Part of a small language model's weights.
Size: 13 layers, width 256, 3 heads of 128, MLP 1024 tanh GELU, vocabulary 8192, 14.3M parameters.
Architecture: LayerNorm before each block, learned positions, biases, tied embeddings.
Each number is 500 + 40 x the weight over its row's rms, rounded and kept within 0 to 999. Layers, rows and columns count from 0. Numbers have three digits each. The size before them is the row's rms in percent of the matrix's.

# q: layer 8 attention query, 384x256, rms 0.0358, rows 257-269, columns 0-255
# k: layer 8 attention key, 384x256, rms 0.0357, rows 257-268, columns 0-255
q257 087:556496480571410491505471523545482532495594451522476525518495458431524562503518494566507454519527562509531509511498502457524500515541474505482487555531421505451525501573515486562499490529508464558504493455477522503499466591550541487488477491487561535542520533479494538466545527459469454513482483510498461519548528621514399492444456562549458601492502534533472492479496512506444515577538445565542486477517527467488497537482399481491514470536532564480436486553509476486450475508565428472440484494440485549500476526551484475471460530461541538419510520460567393500466548543519501448538492440531484424444490499507475480478426541463523466479465583483453511505555540542504455509520525457480541520523546433573524500444487438522558489456492416450502529497488469498506537491490397
k257 086:532492519493516451577472432477435557467479466470423473508528541499531482470551461500478505483515498524449533539469504479448510468535514453551504514420483563487485415492517570533502472496529579548564543505503503423513492517533472480514509509455504417458471474524539454455500475506510486505418474537416479481521545559448479440548466526546442533520497473517472479454524524534533440498522478540514473522460488617502418577519510506427562555481510524521593458487512496502528538444482531534518567398489500528521488533540482497454499537565426498493476540539453449515507514511357542480536537518485431513506510400501495467489502454427548464455464503487546484485550518489470582502429477526565571399484482472538476548495526495471507459521502446482495498475522482540527510579532531
q258 081:545480500474509500533503497490490586525493517500465444521494440451504474565447472559445497494530569496472493468514455507474527517450562486498476457537431493477444468464496468517568436481519535564532478512465510503577511507479441515508457502423508481491532466472511494434516445450382515510506525484455513478567480605527537532494471478550581470476483454493549422543575592538450508490560438534435448476508463474444558440566482502470514498464507502499450460483516491440486449521537554559565520488455473495464444516560454494473514438453530468520498491505562497458494474504506545559519522513517506497553539555487514577495522578458468450537520531527492400515412510563495510466559557543415508481515459503479542540537528502536483583513585456422540506533505539519472518518492575
k258 080:509557511510519495508521393493423526491601521457423496531520531489567497518520462486489466565468479454523508482549505565569516477567488417498482491448418468503512405518457574561522519518459529445552425516533476420524443481482536522537579420511495525443437429554544553483486407475508582512554490478510548458467488500498529507542531534495580477489498466402513478423514461525543514541590542448531465492497478469598514513464504577520456516424495499495510492435562435502516520534513476468447504499494447436544458468456520471477483549490555486572524493568558473490532474518553563494500555514462500468518525475532533489525491477507543530586534541503522470493465511494523508474541497511463479463523517503532457499472509504541455529482583540465523490469513534485458482577503494
q259 085:516534485463396388489529462537505495516548487555550523490504513458495454497482488431507514454570533477518492464475481488557486455488532584508519447571451508437468579564468459467509443484480511444437512486492513463437614548432582487489496547451560442473457494492496492499510509538525513479546474502501582507505474420540443551559484475521482549530555502450531534587513522432556526418526462581504489448533493500527527477491543498481484495454496537437556498519541545533526541591441501480507553547508508481554483500478468522536466505534529479429489537497534489517553471523484532469468521497525529491495488557507432439444540486481488473500480488550515516482482513511555479494500474423496469521477459428473514552435514540473501591536518489457476438414557556406482424524551480
k259 078:439489488519486454476452456511528456474506491494530482448462474494532525501506500557511516488549478496485547543529521467511476508507524420518517547542461491540502513420493621577579533500456396534477454495508454436534465501475480469466561412530470466442527489533478544505502520530470571434461475522451568508524567521514507500590521451565463541459527584522434586546531517500495535473544470458512495546498545489514468494575473469469528554556556500445520581527446540553436430558511568433471463544484539397506462477513510498500566518491523487386478487513496527517476432457466541523483534535508495495494532563485436476501492497482484432497447485433511464493491491457469495540574460521501456588442460513544491498431501493497452497506472495513492515486529582495543463514446435
q260 080:522514469528506466491561473495480505475481525493526523499456501455529505553540521519438497570543469443548535491539487540478546533515516465495510496501514448529548546500510583535537488499433455402488527564480515437481432463491508487532497489491511530529456494501495504503426464519483587368478456493521534484538531529491494624453487501527466532544473459489512504363400538542531498496524543493491531525557460567534459503485500524443496495455561516536489435536455474509511486484558463427488501566483577438556523549511522483504522539551526487411484460479537500456541493561482483486402436389463500504468502545508434412452507522469480475510528450481481513470488468479528499498489440555512537496540476478505489537548456527472478532497527471448405463498511526505597554586556474
k260 079:555462476537506451455424529487481532514500494577565502432505539554507485428417539457460534512542518529575518499472531515521496471438450441543551437491448521488518510487501576496451504496426496448491495434441515531515468507519495487491498497429498498498546466530498449433461430530559465493546546475569558475576578556539485493458474473473584528560508479554534517483497506501485533520569525481497410566527493501540472522585464507517527525525452518490507452534453531493553569532469494533436484459538558404481491530429489505579474485545508515390497452423535536536484547528495548508522458475524546491509477513426463449456473439499454496505484522486503524521552456416578491468440539502483499563588496477491506513509451458497498526490524468434476487560494547468473539570505541
q261 087:499426457534452519442565579461520521513429550512565454448515489577485479507598473496505498457494526497461456490460516426529538477475529453517473456482465514474459564528495486626499529542516525464449587548523492396539484558502479481477520475485508527576448429564477421512492494460498507493489562419501505462516572496463479489474483524462518487477538543413543567515461466456565486488533471409566541476434485515489455435525548461456493478481481482515483395492465564497496519490530514539470475494536514481510492441573517556469546512492504436565522477519427509452498486471508491474512443486572493530505534496494481480547517542496473396516525514543521523517467555562530503429540520545523488499444523536524466440505488505483503450472506529476444433590432524497526541457529489
k261 083:538522479540478474435497566485509513508563474545511457525469469554503424569430465465483515582514508463530469461477495469533463482555529506492400466463470529402478548502516496441457543521624515542497471465573478495447512531505538428522480522468512559562524454452485469530450499577519457499512529556593546503477502514431552514423480498552490480506510478459456592488470477482565493471455580454532536549476505509535490524493517456498470435544415505501528455555545461477526523476383459407532470520519476460513450508506520545477512546454486454451531488526437494504545465526425550469526458487511519476453524454496500511450462498463460471477544583550561530529540538501514498503561457538525492519504489510550478474547505487494440471470505523508497505575470502403549423477495460
q262 088:460532501454530548529488505469513475490500499496464508420505547524521496469545481455550515478529403534454530531478507547511470471500464459566541509536566471583433563469538486495420485449496426551446491489536476507539453516520491524576540541511479552494517485493522460458495525483569593513486450453460530518544467507491491470547469514559587438490524483525543505509480558468471513562459528533570487453503404451452489490477530485579484444495461454592505449484394527461533516452510535525470415482541469517509542495498511455501522446428540481471513480505476498592460490518425504457491530518543517395490459479465511542527449512500597491457473477542518433504543476553503464408484523397540459551491500581486522528470453567552492512507494518472498459493495486561469460461546475
k262 082:504493522551493553533543533468451514571440408498492497501465474566538470522513483487531472490477501464540469517491419506507528501461571505486519473501421497488520547521492426449523548479514458524564524532498425479513462447508514523402551540518616519488538557486440479506515535551518536542555503519500511408472513516528487469460526591535487513504595467505477474432483530503476475531481484495552545563493490518463526480558474464501506445434503586456458494493495568432521485490590478398499522513507497505510397531460512540450509487402540555537549479460587482536475539488568490464462457489521511525450575491504456474466537584405510453431521488489559537499505520465488550528525489548498501574482538466538545508474483500537490530529426511494489456499502411504499549507570516
q263 087:481481577514572483461493579403550516525454488542486533575487535472509391481553530457438480546505445532502469485440518477515517501514526427511513480504505490510469487518489496500480494487595533503492555495548577550448477508471512485490503441557477514490489491496511521465478507530424521498566433521481529500505522496480441521496451489442505493454455499531469514483487560483492531532392539482505539457477469554449504535462480481587502491544554585490530519484414512493525548437488476529524497419541549535513491450492527478485498545533517531502556592452541458588517451538457487506437467447459507563524487481425602469530516497474520554587486476509428521441510512483502507560533483471529475539432536534505494547445513512427551566575428468533497521452478434499446541511410529
k263 080:484548566530505502549447489521504477493454593533497644500507462495475465512493539542546513491469468508541451513538492485433496454470530457480490482573496543505525502557458509511505506508498532531442570463510507450440414514503493516413498552502510501478441505504469559446476563506428499491535510484530551484586590492491449510483504468518543529447519494486531465523546494500418602551491428470534590523555473486473507533472453482523504588528391448513561472510501543444452561476564536474480458524463428564508445570492522484480481476530418531455493512449501478518456499498466520541528534441462503501468433473465492513473500496532506572551491456510457537529504517510520543557569530484568533490478571540467478573506464485508521540574537556528435423507449528527539511477514464
q264 085:525502457531520469479536475521413537462497537458455528476478498530502526539492476605442471534520517512478470500477459477472447531479590486483489542540442531423573543479541497504446502499512466488510495459496516422480460476507484452446518517490484405534534495479650544491544498471550447520463462501410412519529542398533484533478464491454516572578457543515527559514556521527545543488566541542498504513591503538503537492495520504531475482489526471421474562547565561533449478493507500532409585493437508439500461551532507508514499518502554463521477399532475536490451538481494430516526475546555501487571541542469475522447495566462494493490477601501546489478529485502483566569477521504510524450519471513472497526526496516472512455548509472474469493500598506522523586497518500
k264 082:568479457503554446488477555519484560507541573450564514515453535428493498472525482527410525522488489488521518559473540492503553440515482451527487497498500495497562479468537488512440423588468465543368475466567553514457509546518513511466497527510491480559504454493586490463440491469582531516424428446466477524505561485499499469487595506487492514492508445475470518451478499477499496498583471543539489539467492508550504511530560549430519516498534450535507520518492476513501562509495422627472524493480449469513478464594493512453476439500521513475441498495465522505510484551472512475506540524541514510502492440532499430554478502513510535553521443540518403523508463543513461545497454510559464492583500484566429485420451476556497544494410525435477497493484583449540468468523555
q265 085:463505480512472469474485425437422552499473420397504495541482536463639443451498481494509567415441587512473520475510510462467484564507518510457521531480515581580435465438533451504537501518438549492508543530568502461439469519597462562505477501564494466508552477551502543461514496428582485495516479456470455502558456435517498480497489528529516497580514506538462490469429479550521512564489507457518439522468544504530542532516580517520456502513453538596534443449444530475474466491522459489517490469573500485499511479457476517509526460512497505515463489545481527488498519496485515449442525579524467454518511492488511536545479441484521522552498464428539409517410484492499514561455544423544419532523477505501504496549447514450539545507492457492487490438469516508458463517472535
k265 077:516507437515571530483462503482448523521507409472483406495510463504552541513501479500464445452463522525526491506488431455489437536543487471461493481525543474525466464518490481412517478529496448440478555494507494539497459427497537556444480509541489531535591494512519549447461415448443506512560503494545485529503493486515508380461531575457570562547492542525460542467362485528554496551513529514461473522515574524466533502521515536497500537405501438555528513457529486457510472494560474427500439504554453528473482543496503539536499513461540465521517501470515491501535495524570601506510578544545494508414530470506457587463479573480491572496572519525509516474520570456467470516488557484532459433468528468475551473512499490470517524517548499518585488538491464474554439430521502
q266 080:450583510459497486593478543484483446470466564561506515472455412493562509533485534459551529456434518463440487504565475452541518540478522435460555459497512534545555507442535545478461463546486438560447496567549525477524553503472495467459482441429525522459502524503487468508480515503394550443472487492490495560570479467508527497550474463452474455499442557452521507510525549484482496529495503572477451464464484468508504539399455466521522445603569559538526502524451467456538564508511545405478474474440519465534501512515500414505497508531546488605517546511504451494437462538482576421483554451554499489534483554557477515534497466450543441506479487543508517502506455421533465466510492472481532515548501473486517469441545499494552454486470510542421482477512434487532448494517484
k266 076:503546487542542459545455424399489544516438478491487519476473448505469470460498524512505553581557444497485489527488479505486450526475546475476529505475489516494474550458450406433513560544560500510577557489475461492470528532521519517485476476440550523490472569521536476491503455527431495493505478506554456513543608463526553517521615442534491484487474565487516555508481557428521514488542504524493434520489451429505506523472526486462611548503507501509582531528438548571435474486491547504495546442498466481466460539543434511469507469509511589505544513559470561487479406519483541479492526495508527515516519489440502516433550440492497528514450492512492510500543590520533558495468522505449475453477543467484572578416480598439499518529466534543430519474469554521445541513511475
q267 087:462487435440583512538465458500520501529529563525473485453488514513540502469501468540501455518488484553434501547419513483470483547458526496524477515543450461481526526534550514506497474464549583502497488445463521518446523457563476495491536435447504529416519462509541545485493485473504531524519485538452503517460542500585501558508494498450532513553502594465552489544551497479480476474465508507407463589539516495415555512515435440492436517532425538528412550512517551482475526485506473506547491494452495588506472522492482530529455556460486585622504515475485564525552625470515504541494497476502458469511392459470551478499478566464509463543460509432491517496476526521551511508553526551500441523466482551515477521478528496521443447527490439485534507436417500508535588578482541
k267 084:496517492474550487519436479438462464470593489501581481536516484474546508512525453456463445469352513469534496553532574538485458541442488509430501508509562460457501442541533499528489512503562494508451473480523471496560478557534535484444496541479516490468504431408475504510447530461440488557546453474502513475501485542504501557538505548556441484465481464540600505538541441538385446493465534511514544553482526480516473502504530544512481443493462410551537513479482526430438549572474506516501485425469479546494478524604491425414463500508549526487457475567448419487557525516437487529484540496408575530492479531548532449526495529484513503562480482498489527471465508577516505491514460459512533540492527537521505530497502536455516525487460479435559454448458466532483475507523472
q268 083:483497477529541489534515571490495519544543417486548541468567533499509461565464485541532524570445430508525452523501497491513493476478525437473558520458447482486562466506366472558561459574420474531501503488511510542526508532488436522490476462467454478484514518569454499500554447528435505465473560487479512412477470492517488430498527462450473584484434506541475548553468527548545526598524478532516528505496448478473477544521489448527457482549517450475539458489508481493456442529465519540560507559466514522499497511525501462445486526486605547540504457530514498540485456548547547511507524511483447534447441478558486466497492546502535491544510478455515428462472551536486593481499434558482502528462516449502498556523464498555452509528451464382574442561444447451449436492459496
k268 078:509579532497441498568485472487476574504523528515563488485529489444509509546576484538535426565483403474496471497508473490489480472503548425528465535477479532472507563530412609544451477498522454423484516553500469511564432482524499479473532464483532464537528512490495431512471430561573461468520600550425477433490422511473462505475512495453454475477515508477580550513518550469524422566537546488429508507567501495574512511505504503545490494496565472515493441520484463483442481486496453460516507494503484474511516535486553531567458531540508562483456500560467608513544523488484475442533409500503459535504447508498492501521441439497573512496516457536495542474475490429438559585483496483485472430475452528492517504448485505454512423533529531518504410501438436513502530501465486
q269 090:469467534443566496535455567526488472447440443531479562529560455504526511457542503547483471395472539431475475482492474531502442454527488512561503518515478523530503499439428545496500446531458485433524482508499521479459461501440518493446482567600521583478511500523532494501563423522510461509482512510558562508518523513454534443482456503522557452476466506466461465503529421458540550548486460448584522487465522574512461530540483452506523461471535462490540530474493516519543579477507540439413474547480437527532449519472502480523461483475465505520515490478515484527520398560491526505433499508480475506576503555548536561493556489547552477476513471475560517500499564424482479510544452575515492457496431547478531558461411570510455533519482501509507486557549435449467477540607449